config.yaml
n_kv_head: 3
rope_base: 10000.0
rope_fraction: 1.0
weight_decay: 0.022
Each number is 128 + 32 x the weight over its row's rms, rounded and kept within 0 to 255. Layers, rows and columns count from 0. The size above them is the row's rms in percent of the matrix's.

# layer 2 MLP up, 256x96, rms 0.114, rows 159-163, columns 0-95
size [102 113 102 104  94]
[[134 147 161 138 140  75 116 138 104 109 127 108  74 101 108 152 118 138 130 126 146 163 165 205 150 115 120  74 100 146  80 161 113 195 218 113 110 105 180 105 176  99 133 156 122 116 155 133 111  83  72 120 155  80 145 129 118 103  91 151  52 107 107 117 124  88 123 112 128 136 140 138 167 146 129 143 174 158 135 127 190 165 119  93 140 128 129 116 162 131 208 151 107 142 159  50]
 [151 113 153 116  87 143 141 158 176 146  70 187 138 118 187 150 176 101 117 125 101 153 147 136 186 113  58  92 160 117 144 144  90  40 164 117 128 137 124 173 160 184 103  94 121  61 116 114 102 143 194 113 141 168 130 144 197 160 159  67 137 175 158 121 131 154 111 102 125 108 135 141 107 149  94 152 123 101  86 150 166  96 132 156 145 136 126 114 141  78 157 129 146  80 112  99]
 [111 141 145 109 158  87 175 142 124 159 120 125 148 113 130 178 105 114 132 130 204  80 207 126 200 158  94 105 111 164 138 138 116 140 177  97 120  93  63 104  81 131 180 151 133 108 164 153  46 108 117 171 120 138 148  88 136 133 142 118 176  97 106  89 153 101 172 113 168 122 113 147  97 141 147 138 141 120 106  46  91 117 130 178 165 157 127 113 108 108  79 166 120 164 108  87]
 [122 143 129 143 175 172  86 159  69 108 171 104 185 143 137  97 130 159 140 129 151 101 133 109 107 119 135 175  85 103 134 146 180 130 140 126 122 129 143 161 141 186  81 135  85 130 110 113  67 144 136 144 169 171  66 169 121 105 146 154  96 111  78 138 186 168 145  97 141 183  99 136 122 141 111 199 161 155 113  95  61 176 108  65 146 136 150 150 166 149 133 118 114 100 155 202]
 [164 155 150 105 133 130  82 127 190 189  94 119 136 133 138 131 135 122 159  99  76 163 114 151 106 102 166 116 119 111 125 120 174 107 119  50 151 121  74  62  85 133 133 162 178 135 134 146 214 130  94  99  54 146 124 140  79 161  73 129  85 141 159 166 126 122 102 121 134 106 143 144  93 179 108 130 192  97 153 144 136 152 189 163 137 113 163 105 161 144  94 119  73 108 124 118]]
# layer 2 MLP down (transposed), 256x96, rms 0.103, rows 159-163, columns 0-95
size [105 103 102 103  97]
[[158 144 173 152 186 112 191 139 137 115 119 111  89 113 117 125 177 146  79 176 103  84  90 134 163 135 171  97 144 146  95 206 161 115  90  97 138 123 144 148  96  75 112  64 142 102 136 150 133  65  77  93 121 155 170 120 129 103  87 179  96 116 145 143 102 162 129 133 119  86 142 111 104 164 112 133 118 131  85  82  36 100  65  92 107 144 128 113 120 179 110 131 126 141 126  94]
 [124 121 127 140 116 128 117 104 130  90 124 164 156 119 149 123 136 126 145 136 118 166 152 122 168 120 116 106 110  75 164 157 149  78 125 144 157 174  98 179 132 145 130 101  89 149 122 111 138 141 121  98 137  90 115 163 126 105 137 127 116 147 157 130 134 137 139 124 123 115 184 193 138 198 112 109 133 106  65 141 145 130 123 169 185  97 120  95  88  94 255 127 153 122 117 122]
 [174 117  59 149 141 104 193 193 130 104 165  87 134 137 135 148  81 146  95 145 144 111  86 116 119 149 115 130 111 153  87 140 120  78 138  91 138 115 166 138 133 136 179 138  85 103 162 101 146 179 129 163  93 150 143 104 153  75 170 114 105 113 130 127 113 165 152 182 107 110 124  49  60 100 114 127 140 158 143 146 142  99 145 146  91 161 155 105 128 123   7 144 152 105 155 105]
 [123 109 144 150 145 125 121 131  73  75 158 124 149  60 158  75 131 160 154 139 130 118 152 105  98 125 172 119  90 162 144 117 163 207 123 134 158 110  87 127 100 183 157 132 133 112 133  93 100 194 126 110 141 157  60 122 138  91 151 103  73  83 108  96 191 129 153 103  77 150 140 133 156 116 116 145 152 140  86  82  47 143 149  74 150 134 124 177 151  79 165 113 127 126 179 157]
 [180 144  89 139 141 142 137 209 174 163 109 164 156 122 136 138 102 123 121 134  86 105 166 195  88  75 106  98 124  83 133 167 175 196 156 115 125 126 191 128 145 116 136 161 125 133 101  91 115 140 110 144  89 143 140 131  83  99 130 126 130 192 132 156 144 153 134 110 152 116 131 118 132 139 212 142 113  85 127 118 150  74 104  87  46 149 161  88 154 193  81 100 131 102 105 116]]
# layer 2 MLP gate, 256x96, rms 0.122, rows 160-163, columns 0-95
size [108 111 101  96]
[[104 122 127 118 105 129 173 111 155 117 136 140 173 156 139 130 168  91 159 156  26 109 133 171 144 124 121  78 120 103 126 123  78 116 163 155 136 185 113 165 125 140 198 109 166  97 135 113 147 141 174  61 123 120 120 108 129 179 103 152 108 125 162  99 155 141 126  97 108 102 190 156 117 153 132  71  96  97 111 162 146  91 217 124 175  99 103 105 119  54 145 176 133 141 163 128]
 [132 102 149 181 142 208 110 112  72 137  91 122 120  63 150 101 164 141 131 159 125 103 185  67 119 132 146 155 171  53 161 114 142 118 140  70 149 115 128 137 127 112 114 161 151 194 105 131 145 147 149 128  71 135 170 165 109 166 147  51 101  98 130 131 166 141 141 117 127 137 155 109  79  61 101  72 118 172 103 165 132 138 153 166 120 123 137 147 155  59 122 134 153 107 131  92]
 [122 117  99 138 110 176 190 118 193 174 144 141 181 102  83 145 122 127 122 115 122 149 143  87 163 154  78 102 151  88 105  51 105  93 131 139 127 103 130 104 160 106 162 128 137 128 137 112 168 107 120 117  82  80 173  57  83 196 107 159 173 126 173 187 109 138  79 156 143 131 118 134 132 108 165  83 133  98 154 186 202 104 109 144 115 125 163 102 114 164  86 111 141 127  93 112]
 [177 165  72 185 133 138 125 215 160 125 133 135 171 138 107 171 120 103  91 143  95  91 140 166 109  64 123  67 110 120  83 145 180 169 160 103 131 131 190 133 135  94 119 148 139 111 117 121 159 124 152  96 140  89 117  99  93 147 105 136  99 159 108 114 153 149 151 128 175  66  82 119 142 155 185 142 117  81  89 148 136  83 112 116 131 135 123 101  72 153 121  42 100  94 152 153]]